Weights of a small GPT-style language model, trained from scratch on English Wikipedia: 22 layers.
Each number is 500 + 25 x the weight over its row's rms, rounded and kept within 0 to 999. Layers, rows and columns count from 0. Numbers have three digits each. The size before them is the row's rms in percent of the matrix's.

# layer 15 MLP up, 512x128, rms 0.301, rows 134-242, columns 0-127
105:500509498561500493451510443483465449455476529525521486535516542510491500499530530483495519538480482535487484556519499494494491522489505465511530484492519505461503495524527506505520460486496513531464494474480515482469496467484532545508491486507523509447470483500489479469473543489494533516542493477470503544512497481495483480507498536535508509540545515482479514505498461518512539535527
092:452517518499463493505498568494546485524462504533498544520512471498505481499498539523552492509496502453503464495494518513503523505487515518513499501495535545514489461452512487533482488516468522520487460505463551521520509484484488507485459460507484515498506527509517491465473517467482474481535503512527478565490511474491484464459523514514497473514473496500522510540492489540478516452541
102:513534443515492504477512529461544486505552479468482477432498481489496497481512557524517481519474533474538520457481498482485488503531563483511550499522510546538486483496515513498473486507505466520517478463492514480496469496490490499523466496482495466514507506470506502508529441477530516529500512527491512463530503479487477555526486475474498496506498494527468511485492531517531466484472
098:469506519536438537508500439508462442480485527495515517514506504489514529533470479499498462519506506499509515490507527503493536480478523489479475548533497553513529505511558515514439499465478511472519485501492527528489496459506515500501526509507502463491439495497529496511490476463482505505487520476531531509502511510532491548496464480498558549503491477476517463466500515515498500508528
114:488479497448517506486517498503525502476482477516515480464548479470534463533477535517519513479551458513534468523484472520548562512534503486517550503509518476472530519551519487493515476548474471460538503504459489484513505520520472529473517481494530491488500516527506489475480547507483480516496509499498506480469533497524494471528513474450489520533522461498521490483524501522534503477490
091:493527492556513520476469490463467500504455463509518515486503491497465500484513528526549465490522481515491469477475495482509480507488498476512530549478511478476515482516486490491514483488494490478516489518531569531467520472510487514496498489523524550489514481516476432509508462550489489511510573484511529472522469488560538487500490488479501534460535482476493505483507486489509530480458
100:485501509502515498512534518476516508497505489494484506478490472499503525508477491506478515558490455434510475468449494494485499471475507463517465503508531469525532549508485525521513503534540450513503511524459502494475565539504545523486480510512451501537516545498525472508502485572465517480524483508534509508503497468478474483516460484467475493494472504489489532508530485462497480514485
095:477491470493532487546453478494502447480530501554543517538500496477462492516485478514509463510457489485469497465503479517526524505485503531522491482512513510482523476515477502498482492505526514494559538475475537496493516449478574498468509479522547475490541482486476489476493468493490504499480501488491510460516506464509484516503485498476508490515569469482521472472522530538500476467509
109:482510457571485498490518529533509490527527524486535482506465492535508494507490549478491492462480525455506491503503532480467519540495517493507536512523484509500514519516558481551493491546508483509523491527482525478500490475502475512474458494513475544484479431438463500494497507472517484514512478501508506476500453494473470513503468494495480484502529487473516502513483554512554477498466
103:521489475517479511503509458496485519518506562494455469474511513508514511521519511511474486510488450522491486444493511509487524503480464516542500555557458489494543512498488538509482479484535465512507479535521541499474509533508473509520516516456454535472533529546476478472519500483469485535485504506506471522440537483494500488494566501511511524515492489472511500528501496490492469496509
108:492492448509508499499519516553546520496495514513523527488516475452471484473524515475540493473510460480504507496487469549506502512511460464503568491513517514497487432459500485500513489479499490467519475492505481462480521513449462515491558553503506546509517521507455483473505478497491528502463494499498492519506468505500490536531548506509503516487502518454524499499487525523513511475454
093:467481471535462550446499487459532466509513495525494519536462534513543525514525499483481488533506501502516438497498483502484486477501476500496513500529503472533513507507495463508501495491514470450504475511486490482514524555524554507529488510494485523467519526553524476496495493508491566506482502540488512497537486519450477504493533512481505481511481477481441506478483513560518518500488
096:511499493503512489505494546549492493500452509451481525483528532522501516509514539495491485477450528504509541484481495498487521526500499536540465467495478517483516462500526521537513490474503499478490500477513517536500484486486499486500486503473484490534532539463538510518521465453508480585505505472552484535473474485525446525493514480491507480558490459505499508543496512477467472498501
105:497469519497523473449456485447486462559505503462510464453510543488544483515512479515478503482489497476488496515469530501499540464528524508488512498562511483491481499524557505537553473532498492488506478527496548475508461502510520510482464515528479510479512512516490498518490486506518541432472526506536517501518504466472492490499492514493517475496531504462487475460533507512509504483515
085:488498472505488513502478512465522499507505519493512518513513517485482470465483543471567451525541515488538490522499477520512538479510518545508523498463515515534511471465482466476490486478487532465502515467525519502482505554465508482508497495491499513466498534519496488529515515510515507500530461508470485510469540485558499473431444516499526501536541481500492484472477522545478464523489
105:489497484468519487491472513522515463511501513482501514533525525477516480532461547522472465466507484498431497506472497525592526478457500474469470503471480493483488473530494519534506500488546498542503480502495465495519507507488508545523502493519523502496512520497527483503530441514488461500503507531480473478484507492553530554531504483497507527492481500468530493501493478470468483545501
095:483488470518496464515524491507508484523510456506523471476490529507465523510517528465551545518505507502510470462509512548519545485500532501522504535497546491483565494511496500503498509443521509545470488465490503512511450536506474523486451501488533487520477491487479472445484499516475494523511530447490478483514478526473477511469506508507502506488507519497504442495551475498499483445497
112:493505490511496545470518494514501502559491532475495514524523475494539513484492534482546503559487507526513487468464461463470521491468510485482518446518501491527540548561488481543562530535484506471507506486479488492522491527504542509523465470521541537514503486500526531526464521486487519518500458504499494490483467498518479483519489509475488521536490473493481510531498513480528474508464
109:517491498496523438484507496500487462533504459463535486506499524474536499501539492473480466507524487495503482510492511508529532479508518474501543464513541539537500522525548541503512496501463530533470486475528474467509484493490508490520535464498512539514503507476482515471519478480546543435481458523474497511541496486474491528468514483537542472502509460468474486488490489464525500480515
113:482513506523496524471487467495518479501499483494497505515479493499506507503507543510528489512483511461552521496521471475512510520520546575508476499512462522443514513524478539461480500488497460486509523477523468482532522554503504492503502512481541488521502488473524473515462488453484492471449522509482501484498482467509530521533534500505488575486446445480488532466487503516504491488530
098:437498472502505506485526471530456492513480457480474489505558540518515502502494518497520478469500532507550454515494472528511515497527555474522484524520526473478503457523508494514537489491499446460480513513425491474502492501470495527487501491473528471512507505512489542517502533481447448499509501511504558481479506486475514468525513498512489480487498485529461483515495526523508515534500
096:451509466513498481470518500505495495534523495501483493488500496464540487486509535523520528440511495512515513490520491464521463504481524452499475539503459562503536477523458450539496483522524495509500485468515487527513504500503500502512504473492477516517455443528517493506519479556545499490461483465492448504510534532515491470491454536521515503508510498496533498494492481536513448514533
107:496482477515531523494464487519491516511489514535471535452508494490500497457509512535495524490527482498480482556458499509475525529502516497498511507506490495502484453531511500530496458465549508483475516461507512489483489524488507469525507533458516474520502482505517476517515482563497468529425447481490506525490497435489485534549497525500434525526488495496483503493505463487496509494462
086:508503521460539492493440492518536553511508530479488531487516476495519501496550555549500546512503529488508461471505455479543508512518476521501505494500532474504452471548550473485511502480494502526488521469467478473454522438533516487523514490493534525514513491487483520462539514507529512488479490472494504491468515476482506509495506509477520526520488513514541471489515531476478466489509
082:476468525571515458495475520533518506495511569494458538512515517506518500520498471490503470503524508522550479510477473481535461484513495543463488518508464516541537491492432471549529499467481484475471525475489486492507493472518511485486488532510498464534530515500515505488514535501463535548481488474503518491461492493503488489482480508533503516505488472536474478493525513513459475491503
104:528509504503484496483494515458532471529484459560485521516538538512462456465473502520542496484497459479482492511506519498505489495465506520524521507572481459512498491504512472464506465483535489543554507548488534515459503521509449470456504484494504510457485480498480487499506484518505518492499526507578468487509520496507484466541474539514506486510492474495501494487494510500488510526523
107:514522505483508498472496496519528520489495494486522491511515499469506464448469535474509481473502497589488472513451469495531466531502481483499564489505495488467505490511456499490449474486509509455522535499450510522520533496473494509487500498494480491483487443436494519502478477502465497502537491466523508466503480494552495491513512504482469483504514462495541495513473501516523541533532
103:472457498524481506450504545499525489514501493515530475492550507490498480493531494463503518504490506519502467510537515457540515506528497500497478486480483483486538502498445508479498485467458509494454516503510535543497548485518490488498466484479507541533505521493472495508523544478495492547463516505481502537494486485482529535459473494497478447461513494510503550469481494585513494506516
096:495475466520511489476495530480453534511465493486503476518516472504506466494483463519522434525543512524518481510492496497526509458514528508448499512559503535482482474513521459506518459473481489471491488505490475514483512551507493493534489508499458458502500488507511524473507457501463469492459528506473549444499455482544498502533531520514533507473513469536482497507484483506509534482526
108:518519488480494480517481497518524482500517487502501501481540549500457505501493505447500484526470517525509506502490500523554529440479521418456474525522514511503478482515547518475505519486480494518504541451515457485552507522492535508500523517508468499485488495531461475530467470520532554497513501474498477447515469487537493525477497529556486497492526497497474502497488510490488530491494
102:466528484503487472531450496482549511487515493513488483515512528510486494498536474498527486500490487480501558532473488538535527438495483505463513491524553497486461496489506486516456501467486479497493547527546468491470496468461485485505542464508525527497525489482480482475503493478496462543514514487474500471500481520541479526548513517477511505472505501536461466492489481546507549488515
092:498534485509517534493482478493514464520499488450512472506556496479540529452536518513511484517473497498449492540502484520505473516488482499546482503524480486494448550521482472501499502500482521480482512532511499499518450497482536475492490450519484494463468482458468495474452474486484450518510454487466547538505499463479527497460524518507511476516496491524520519465526527517499507532485
104:521510465521474517466496489502500535508504498504518529498504506535503465496490518467459502528497513501518487524524522496560529534519481522533483500527487523526500460500466500519467493521491482459496489513497493482484480458490465523509455516483483531501527496495440530506510533561478455551494521538498478478468519538471501552517481480505526482470503511483500497584465485524473479510502
105:527503511525492521517500466506511500482478477509487483481508511547496457478540525474532518506504453496532579475505532538483493531470489494469506527497506514478531493549476511544548453456503504497523488505492515461489523534468520460484529458492497503517497506514458498502477476472488485529496499518518496458567504471530500522476508544520503491477493491520493524518530492506551527490471
099:481499525508530499466495490527456492488501506501482516474509515478502504490506507504527502551494478527465470464458489501506546472511526533503534451520500516479502488483508524504559484502475505503447526497520495447456499530516485495525523519502556520504471501494406540471492474490489513503469527531500479499507465480541518462525476515516533483509534535498516520476489499485461506519467
106:520505451489540483501539530462469481451511499444506504494493508482466483505432505465499459486521478478562487483485495517531512511520479527527479498525511513510493494516492481447498510507471509467519490500483514512499496530475506502520532481494493473466521509537509547508516507475515504498484477533486520489545466502520511519495520497448494491447481520468473510551470464512446484477461
095:500539493507531456458518504462475493496532536482505485505480505535481456551515514500509535513482511505492517501480521483558540461489492474500502501483510494517453495512476495533486535508549514539502501547480499515515499474516474512472482494484521507480532487477506533513490512496524513503487495462461490510492510526461498472472495499493562503465467539479555504473486450538432526483512
098:512528507513536499481487532520476517538502504505505480443445499482485556462466511482492470483494449493530514474514543523531480493500536506469519452494531457535476471507518504488481453518500486508513538491491490475471502525515520525477537466499521498481451475525492522464471494493502540505526508506503477479495486535484454466487484505445517508531485491495562535483503507522504469504511
095:463463473490493414519482513473505500476492525480499502520472531535491500524535524511448492471472497468476488427467489540538518505491487512482518500492537478515518476498484535529459514480490483546481510528478511498533484515539528502521471471495515538515460484527504485504514511540530519514501512504494521491505487466520534478501493442512511514522515527492505543535492527523481488506546
113:535492450469495520478438509526536510507526473511538517535462538467484512502496483512466515507520455508493525489488483517535455462494496490453446515513513499472506512516497499514488493529477504556529489530516497479495462504522541498503462520491499505472454528528480467494469442515495509502515525463478465500528525510542510495513482541468525504496492510522506468526471489465502458501521
109:486477506492508519493513505507483475511480487491505514518491445469542457518488517478564452525491525518496469464480479481503494492515463493513491507510528536501533507547485509478499485511496460513529524521478518531478547473545497514521454504512469506482486436490545451507476528466512492491505509523531526513521541509459540485517499481540490470473534506443457502487520517516504521499516
097:505531538490503512497500493496490511480527454495495516464511491509506519512450539520523499543511501493460487508484486535518511529543495493543519517531472509474468500513490457484498486523496505467528458504469559557507550486475504494473500488541532529493489481483504522472519530487472451503544512521486490534507454470469474520530523533507528554494453520496534517534490465514504517483503
102:492536505491526448512541476508500456510509500501523476528522511514470493481493508463541519488476486548469518502472467522561492470494503535543490505454494554490508485519476489499513513541509502506489562534456480542450477493474519546476489505520462532490537537513495494505524491531534493497494505489532493488481490456501473491492556480526485492450510490479528508527507512489508504489493
095:506521493510521438490520534499438485484521485470478526474485527499540494499486497489517492461495487519492510499497471503525492524472470500488516512479525479525521510513532496491457524477523504547498489500533526516479513523468489510527518526512539508506516517502507515450534483503495483455462458489482521494472475504535416471521478486486530526515508504521483518532467571546514504451491
082:473523499492506511476451507489497486525494495515515552450501505517490510555541482495515486517523508511480483505489534520498508500542531482519501487506509456471488543507485470455491499505473482468517466475488473462494485489497480504481496480483506532494460495516475531469521518519523546500467470522541558474515530438452468486532488489449490459530487460543488525481489532504516516499516
105:460533473510533524490498545495539525481518523482487479475496478507537486524496463493482511483520481480506483519555502513502467489424518472526511515540483563517570485492457538491486503471530492479497502507513484517491556541456497497518490525500521494494535471490508460454489509495476485512492471502503481488508477496489478480522480501492486479499544511523462526511483516535547489518466
096:501453519545520481505504502485592466507482492457513475460503524488472511467472512521510507536518526493474495486490476505481511532478515510498522489498532521515507472494522510494479511516534474527467489474487446506506459529523514510503505527480507575533494481517526471487485517451491469484514517488471538505461468460491468486485539527508459534518483521501497487467506499512540531475493
094:468462499479500536491488524519461494507506514478532500541503506480508538502497509528522514493526509539496496542480502498496535515481510471508436506491456505497510569498508493532505502495473511493508498468509482507500486495487499522438511534458491500516511490511504472535469455466509516521525528496524511535513470503492499482516493483476459502548512450518446532513553446555549516485495
096:483461475489512455509463500505507468501518500473514459509511559502533487498520480489477500486506489483477500506489464491466513504497488556507483510509466526479510483495465505530491513538463491501498553487509478522491487525489485483502526553549479483473518539533495467499504498465477527527465501476517519546529458487508482526472481509445524474474513467478445499518481535483481442454497
093:540508480514476511471540502508515538531470478493469473524484512476505482572460513488508530513498515529516479536467498475473477472457500474489454513512490531489510537520489497550463461490461468506504540481480503503498470494478508491492554524502449522474525500521503442494505521470465490508529508475442464518484494461498469528512508496503530489484516475520531481531476490518505490507526
084:496478499518498469515544487498487536500474492497507529459500509529486501569503509521506459470529487490473524512471510483475502517492476525497504570495486458528540537475530515541515490519529478463498537507485465559546472475486511497524512498486508497498510489485494513487526510486525445552467475528493517530492488485523488501524520475507518473519480425511472537535488499465510510496519
100:509479447502530517526538485479494468495467461491500504528476468512547515526520482520564485491509520491503515473495473526522517494541490523535520561497481489472463490508510496522482472529502478518540513515484500482522464486512538501475492500477481493533508493466477479490561506542502465452486482527507501500469489473506503490489435517500495514477486487448455539507511474502529482478455
110:504479443502456508522552480438515504510438469519474487516532507457491473489524506520486508474499448511492494484509520494511504501490501521511505471467475525540520514500470485510486472494519437551485505506555498472474459463448525504504504485469506525479496443498469522490535496554500503477493509491478511520485563519516485506506493505514496457487483502514508549496493503492518487516499
110:509524490478450465526466520484480499529510509521509513506509535473489512497523497475496526507488488499494485482476490532505529504505515509483496493497507485513443447551484526541504471492518522504471504507485500468459527501531505534439490495438462530456491549500500474460501498485473475516541535501490504473460522493526557526546461532506517491495494509492567505505487518487513538510472
083:520510509481531456462549500467499525499510487461517525502525504517518498493557552544492435488579508498508499536489519493485466514507534462516505517529458490516531481510497518523503521462526449459536525467525490501497486509495520502495480502453499518526504515503509506461510546489505517491518497498483491501486519496518535492529539512524474453482498444490472487486459523503491494498487
092:454492467498513486493464495512529462514489496510494488477485502474470507510490496473507525482534449502514493524460492490476524477531521511522468470477483468504506491509514522512480499475465508485562479517506504520487491491482437506528494513501520474513535450548471519442464506499487558474423506488509473521462480547497504492483515502499530443482516505494472538517481533511520478490485
095:477549488486487513460519459507462550518528513479507506504539484434541471521510453525493533543463496508473536512484476497490500512497503468483504499495513482476471493523532498508472468502504415506531507530482527523485517491514519504499486536454522523498491521529465475485500503530500499527470537475499481512555472470507505507522536522490499480477489465494494502554477546490503491488496
085:546480522494510458507516527501477508519528470502502469491513535534538509503531499513508454494534501536499481535551454483494505515493444509461449507475468484453494474510492500547517491486548490508501499490518468512483484445498470483461502505526499509511509499496536512456498504469475510496517460441526513514478512527482527544545462493466529488469497470499512490492504459529484526501510
103:498478526516495494480553450477494478497518509495493484500466546542510464526478493524475484498502482519506496484485492490482483486495496529472506552450524480518497530520533489505481503538507480531543437525477470514507526503475515562483526505493505535465500505529513515484477511466466523514517493496539495465480523581504481492496470539489479529506509469468489488549508501530536503526472
109:529506529499511484517483520517510504534512521490434486468506514460483496484492500465492484484484462525473450543521498507515485503500546501461483506494560510512524454501478512509478494517530465474478539448514485492526494519514504495514500463437475515488575498520476537493498520524524487547477533525527483481494457506513532474507513474508505551500519522478496482497487547494528487499468
108:496523504476513488537449533459543483490472509548502491477550460507465470502495489479505457504516488533501503492496498528508509486545489505492488472512521501552478488552501494484496511475447463503495508498458541472502474471532492530471475527456487513489504533551506511494507451529498480491521551494510542482517507472487461480524511483470475452507482492479507521503520481490483542540498
094:505500516472504459540511550512485449479467529494483505513516496509485512514447472534518505504504487494471473513490482497531530509527517491525521454484497464529451487500505547495501473509497475508491501501475490512559505495475507505524456478489478524418510531506527478515506512451484504508499539501532467535478508487569510541526490490468510509502495529463532508543505502454509484515494
104:499453486485506465533507491513502503470496457474517486502516486564518511446545475440518531531486495473512486499514511513478524468516522504510481480503530512494521467501518471449513514486459478509509519479488496479526476463461493527516499526473524542515495530476478507480491469488462476517470568482523511516496471458495479513491502501487565500490497477513479497486550520537464474496531
090:487503409498502474475479507495525507502509518454513496514510472498542557501517492523472514492526497502464490498532507443487459524467487507513509488474515498525500519553528494475507475460494500496511540540468464469477495465474539492498490522514510519455491531488501500483513486493539525493461467458511516512459516508533519509497459538508497515552508456484501490500490506504546467471490
110:497474529516487489467498489533488476487509451488511502494474448515523487469492505551516471506498518521509497521530485491504532488495517520513527457518482461499494507468533497545477490482451509458482498505477472484474515492486512494491509532526491517544473485500461471532508436479491536465518488485492516468506504465533462529486528516471531503472489505488455475558567471505540511471495
096:539484522501518489511511544500517501480529448504476525531480476406484528499470516523452475509518452494507499476522478507502476451490492491515472534570492535448512525523507502533459529502507470513498508547499487490487508484487510526517478478510496473485506520514498463483471456474486504530531533519516553518517519485527503517489508484519492478493507546483505498464510476508523531510498
106:515574484483463520523504511453491434444478515491515479481489486498487483490479500551505452473494510513497518479482493524525520482465520521466527484546505513566539464486492482474501487474519468515504482514512507477497462494493527472526481477466482525515479456483509512518501493543541517487516486492506539479518559500529522462490518537497480457517499493517500497511503465492480479493516
111:504483487495486511462496498464472468522528536515507488487492536481484521528514511527460532497467480480501507526489485483508524510498510494527477560494467494493533514469486504517495497464475496488485480527542488471522529495517534473571460488490447491490516507553474521502488494496528526534465490516514522499465538492486499486523499489436513498477509504472439556527530480460517458478477
100:497484460463530473525500547493507490498524493505470534485545528459496470525471479527470492494528518534515498506518474492504503486450479472549467539503445467531524517519495554511511505482533472508502517510482543459464497506535495453516497527474503503520473476505486524521501460496470484505518498476533485508526528457523498486521481487490515515453526510485511500495487511507518464424504
108:477485490478514521536504451505504520495519494506495513526490510542477467463516525490517463531518516540575515508460511492522510488490451501500562515510481498504493483528465509537475530523506506535501488491513471506540525513487495521533533526479491476464476470513494480482481490460450493516526497507510473527470483551487461509512491509527495519428514452512468504538502473534513512527508
097:488503497471500468516494507503497498497500547531579510501511509502499513449520474491505507483519470463508466507520488526470487502513482488482510468461508530505520464499510490510512482467505506546453511531462518484519516500489531495493530500513530551491478516510502554507481487489442489550504494481446508506527524481564507544522447506549516539513513494507537530496483467510498494487460
100:456469519509500467489523429469500505488469483451514523527534536492518518513466518473496427530512543490506453513459492478484532498477479535486509499477463512537489518555508532477465501522516455498511521520489511490484514546499546487488495511510478478498501528543498523495534467497460474522489470497488496531537482531483515511471477483487490532508505491513537517521503513518509505465523
093:551522481499497515494465511509461466507526503488516486531489524508495520467470432480559458532475477516488506451494484496508513491488540516514526490504492583502516493542431494532516519499473511544514524512480493516505481507479530543541491498494475531496503524507464489527500450521469491466505511506487504506511516512439488457486507521515493515512509524447489515494485478505488494504482
105:472493458497551525504502489525487478537527476506489510499494465498447476522493512485493501466486516502508481463518497476531486479470524474492485532479503459495558501498472518532502475539538520531503478539458501511507512486485492521482530437480476561482451499514515465498463544493518482456469530530504470505486509504492458495528524517493525479473492509521553503487496522549523504514519
088:502529537461520492476454497501466487465470513523485516480491528490519525525508481533531500500553496487479493502483490509508492470505470474503531501504513529499499511497486480526502486534503486530444497482479458488511533472467505499464522531477474446496483553494466480483566512485473540504479505531532483558546524471499520484500529513524545495495501484475448539508479495509490454494474
089:545502494476549478526524490502518519538469505502475513516531496509500526534514525473530507484485515509493486467514551507501524508446506477494481491491490506459498485508534483500460461528491515518507486462501484475475480515500510465493546499488446496488507455471540498473496428542452514499487455508464474526498468485548493475471501500506517470542493498517517501483477547503517495485559
105:502487545477501476469494556524510502496485520489512506504493455524467481498510509516565484460487482506519499526513498509509481497503501528476503473519507498460459517472500463468460503488529527498514495482481463506514476537515524493524496519509507497513478522502438512556457510538474512508496492507534494487445491486471518523452522526493490511552515451479566515527449486488531467489485
098:512530453453545475509475521456514517546501525517524456497502489520437464527507544536539509553473483535489513501509476474489504502515479456523473510556519499509480484511504492473492493474501518496533515543537462546477536507493477496528502489451477528497497511510508551478528479510481491519510474477501494494492489451503521487525508514514492508490547479509505483518539473497504513493538
106:439491509433510527494507507513530517529502529505510496531522503507516471527506489535480515497549445502514503542516565527529534502522490519485493534481512512489518477472504507442498460496495478460522519495514499447511507511519498505512510510439505473519522459488487567488506496465507502484445531516500522493483569520499508486473480498497543509508502478503494495522483507500513473467513
105:470460497496480516476511504491549521558468492488499483550490485488518443465477516532514536471522526492519495504483505526517493537501442525518493497455501490484508534501511527496551485464532467535503528503530505503482536476463509489498521493497499507491481494488537483515447492512458469488518538482501520494479513480537530498485465526491470550523497510518537453457466498532534515495505
097:489509464540484487510522563533503468485430507548495532493526466511488502524485525448472469488501488512473517488479516475516524488473452483494453503512525465497474493507546559499526486481515534520490494503513495458533519502514528499506481500518528506499497486492468531472484492497485535486512479467471523496495490513534486519527480503532517488478475546527547469536507488478492452453496
098:469491463474502484527491515481508449492486485512526499510499479505535489445484557509519524456498489534525501532475511517511458487501493474499464497481481519544583505492480479510501526480533481491481514498522500463538503490491484487523537475507550520514513512533490468471487490507528477497530422473488498532497499507516523497535481455496481505533498544490471533526522471502465520481489
110:508487494474492517488483503516540526505507555525481523522490536481470502510473508487518513492524458441507518510511517527500488523498516510563478503517488508493499460499504504527479512520491457513489523491473487487475526463487507450478492481525521493465509481484508505463454457528470498534507523485523487492477530466515535488539525483551491502533468528533512456567493497573478526511498
107:491470484503536518530473520532524513504514495509500521506542514482518492493471482480448581478487491508514509503506512503512506496479543506508488520532521469511511497535485481525516424515494487522492511496510554499497479487511535443496519496517492523511508491501485471499458451523464487530482428481485489516444512502534508508541474478496527579491488492503486501538495494480525488513508
110:498495490524524524485519493460485478534462497504532489481499471514520474487465516513537500494478547530488545511513510501486523450490497500439527489500465459489492440539500515542506513480500502538517449492475498516470475518503519494511479503487498540496492489527518526487473543468522487464460512508496499521449512436548541476502505534502522488476508505503482540527506458497528482480529
070:523532464498538520482516513535554505455482499436525534513505490466548543527514495494526491495455528512513477534515435520501497536510484496468483520506569499502518478508509511489490495497516472504504495517502487495440519517525509539474515487534533546504500542539517492525481506507515520524489504496535508518493521491474522510489489520501525517549479459464487491469473476507516460512520
097:514468514488457520502486486508484472477486522531502549532506502533471484531497483433537497501493480488490532515541478473496469447459517486494514512517468523477513478470484495491509505510535517519553482506541453502528503478487540535514501501492527438473489503501503502488513512454502512500488531490472526515513477528525504526494487523495484515503531443521504508537450542503531465468455
107:533531499485506499474522522472498443491494501506515517473526483521482470531536551449469482472521513506484446526494494500484504462546493481486524511494500534474515491521495471503450499460506496521475485525480498531504521522498510523520508443534491495528542461489493494515499511484483532491464555548508489529531485482500511533505494510518466525465514479460515516552492490508502457536452
084:519473464488534494507557508527510494444504460456485538477472491545491533508478521498532457481513491499492462486520488518499511540472466527470494505493474491451525491489461474478472506547533497540501500514528473538472530550515500512477485458474511522521499496503492466492525514475471476514531511459510502528497549536528518504491490470511527509496481500495535522487482450485501512480543
101:479507474497476484486495518476502501515515505491474515432532534522497497487520511508484494483469513463481463515467511516478498492508528516515487512530534463469461456462496503500464514519562506471496493531471506506455500507522525488480493445511499532486483494514491540493444520482494465481464531555536517444484505457490521538547500479488534527485498485486520501528481551491498490475524
098:468515504469490491520505474436497489483519484500525522457513495500467462521486542545512502513524466552517481521522513516505491464501494484485499521518474491455496527517497511470478509450507538530508500478530430494481525495521491503519508471504486516472458490495558504502497579538545520510531493529489498505501507513513504499502437516536538536490477494494490541479506489501505467473485
103:481438490508497461491517490492519478471515479552484537527559522471546485523475515477509499533462503520510498521531497478464499469489479461479488484494490505449493468505503491497456534469454505510538487478520480500470487505491544518491541487463501512497490490506452503471527545467477520518524487479532474498526470494514506519471481527520492549511492497463511486516549490552499505496531
094:525478540556490534487500524558469507555495491504546520500471478510508481516505479473491473436452476486508481491490466531502496487478510481521515515494562464518523482513489516500537543433484491528506517458517484500515517472513501474506514502477515524501462500531502523530501495488497519474473522508541502488510521511542524551460457506500477482506498468496499499497515541514519540521484
100:482516480498491477495478480524499503480476486535465478513508542535495463542498511525563520513499519477527557470461508492483538507508514528527515479461486473478496493444470495513510537483496496534455516495480519489517523506429518490512532496506527467509465467448497508498500531484458522518482483497511537537520509478540551519488535500456485525476500475483502529510484516508499493498539
111:462546478474519508449474525520499473512481488523463527472474450442525482513500506535496502441491500519485520557508510492507546505476510471471464506507520535466514480500490499499517552494526428530494510534493517534526515501485471520487543511522503518467527485482505497524498485484534468486503497523522492455508472530514467496505488511487519480540522539462509494489507467510497488536480
102:484516496493435540511463517492526504501498486471511468466474543514470493517465469495509470538486503488531504527501435462500521510469450517497511501546500548458500549484515491507484485505491480506510481535556534478540500514462483517483497510498522522454472451485484490524513469511507518485496532490520544472523514465517506473534489475483488499500490515498473502535512480514472537516457
107:522512505521513528478459489525514462471521518519489490466448522517497508469470511518460531474516444477523498507495465545524503533497516526478522519527466512559495504515507499486529507531538474526519499506481521465482488437525499518482520506481537483498497508496527490491518480564521489527490511482502468495508557528515491555448499484490491512481480507514551473531499466511528513478475
083:475498453517525509499481510514502479458541467445499469476515525492533497474440509483479482507541460504468490482496477519539524496467517493475494499520490510534502500515489542528493490505527471556500480473510477493515488504500502510479445501505531499470548512484502500521515499455489485488495524492536497538547494478460506486506509501499502521458533533497461534474508431548502512550504
109:489539489521527493516523493494514455545508462505490498487500494491481498430520521483476504481494545526484494545487536501494533469483518476477471469489458515543495514498502571448482492513482505526499497503495494491494492492530521475508519503513499533504519481504480503523462458499529508538438515532477533475503489478563531515502475501536492463541502513501501457509529515456534514518470
102:540460519510507505518481499517491564486483494501483512491501493508491481532480517471528479502481448487521479518496479470490495499487493512539509504485473521517499499506502453485499572486487496545528491477503510469512507510538530525530475492507494496491458451551477507469498527543478509453496483459473520466541503527477481557475501504507512486510479463530513483528522543510521518550442
098:496502508458590450504526529519533456490440492502449531489498500500515516510526514503526480512452515486517521486516495495501482493490534516497479448510484532507519497522467534528490482520535522452518516504517478505490501513499521502481535466536552483527509449494499472496521526487448497506510471473529499434493528496530491511494494483487525497537494495491504520512501496550473479490510
100:527495504495518486450505533486498502492496536467505495532506467494438495484475533468467473508548461523562532534514500487506482459515477455509505507505490502507527418488541496519521489499486500495487522499489526487494497509492490493520491490474507498514536518485521495552463455486506515493498494494498495497510489470502459508542483513518563470537530471477509502537457451513484485552500
101:479461436510500506454517438502473481495535484489488506498472432495531457511522522543475457498492487456561464531505486493492480547489487515517486474472483487508543506474501529501463481524536490486473509515492528466519502495493502480534481501522487520537486504495496488515518507489512445517534494495531518477509445469507498492501496487441498498522530507477489494522541506481523533508496
104:501569511488524481525504508467506488506512535493529499514536513541488498458540518526499503501464453510482446561522523464499549519499497488509498514461540498511479486521514449491490488491529468461518558487468536481513493500460498500560476513462482501464511515490529541521517472507477476525484483497494488473486487497494490524500517513467501461481522503486497535513456503491519470525528
091:498507465483513505534472508535514492508507491513530511459477522533503476473549490465506491472485513501461506528543498542480485513523524497512478514512515501492550485528506473512525420468484512507502512491468510446541506469483537532500509486521504498492521517513500491504497503499503448482535534530505465537480543499516509471472509520441561495545526483488475526476496455496511467484517
099:505506455480425529491491539478470511443503509467543465533503485500520483518543475510478477475505482499498522552517517514459498514520517519516511487513499492506466502512491545492503495479475529533545453519489435511522525484523522508513504464471474525439521497451494499468513497501495521478477509539559508499499526499517495521532494520495530511466502519496496494521493521516549505475493
097:548492519486515479478498483428465500500515453538505518471478513514529470523531473488549496498510475473484502506450525520501506505527513484494497496457516481478532477512510518543496482475513485494499524519515499500522502479519503481511527503492475510491485493493509557505574474511527474478519520498484486526485533527515566485529433496441533445498508480493487525479496475506511516472496
098:504482473514484493528511475505460484501469479521540502501482478486479488548517523476529481442516536471495472525452472508526489483478499521543485466479509481501500481541471534542481498522495513502502519512508506491525440517513500506496536477474467521525537523458498532496560517517523513488481512528536508494522522485462484436507465520477512493477479491516482499522544490522494446526461
103:492510515505521517463504497449519469527535485503499518484508473478503499528527502520490527523464524490495545509489482488530531477493476492524529529510486488463460523504512521518488505476455505514476494549522491518528489500482546530485491478517498494512402513489509465531525471516521486462460502518534495526502484460485489534448486540489504456499531476475538511495494507505527526458456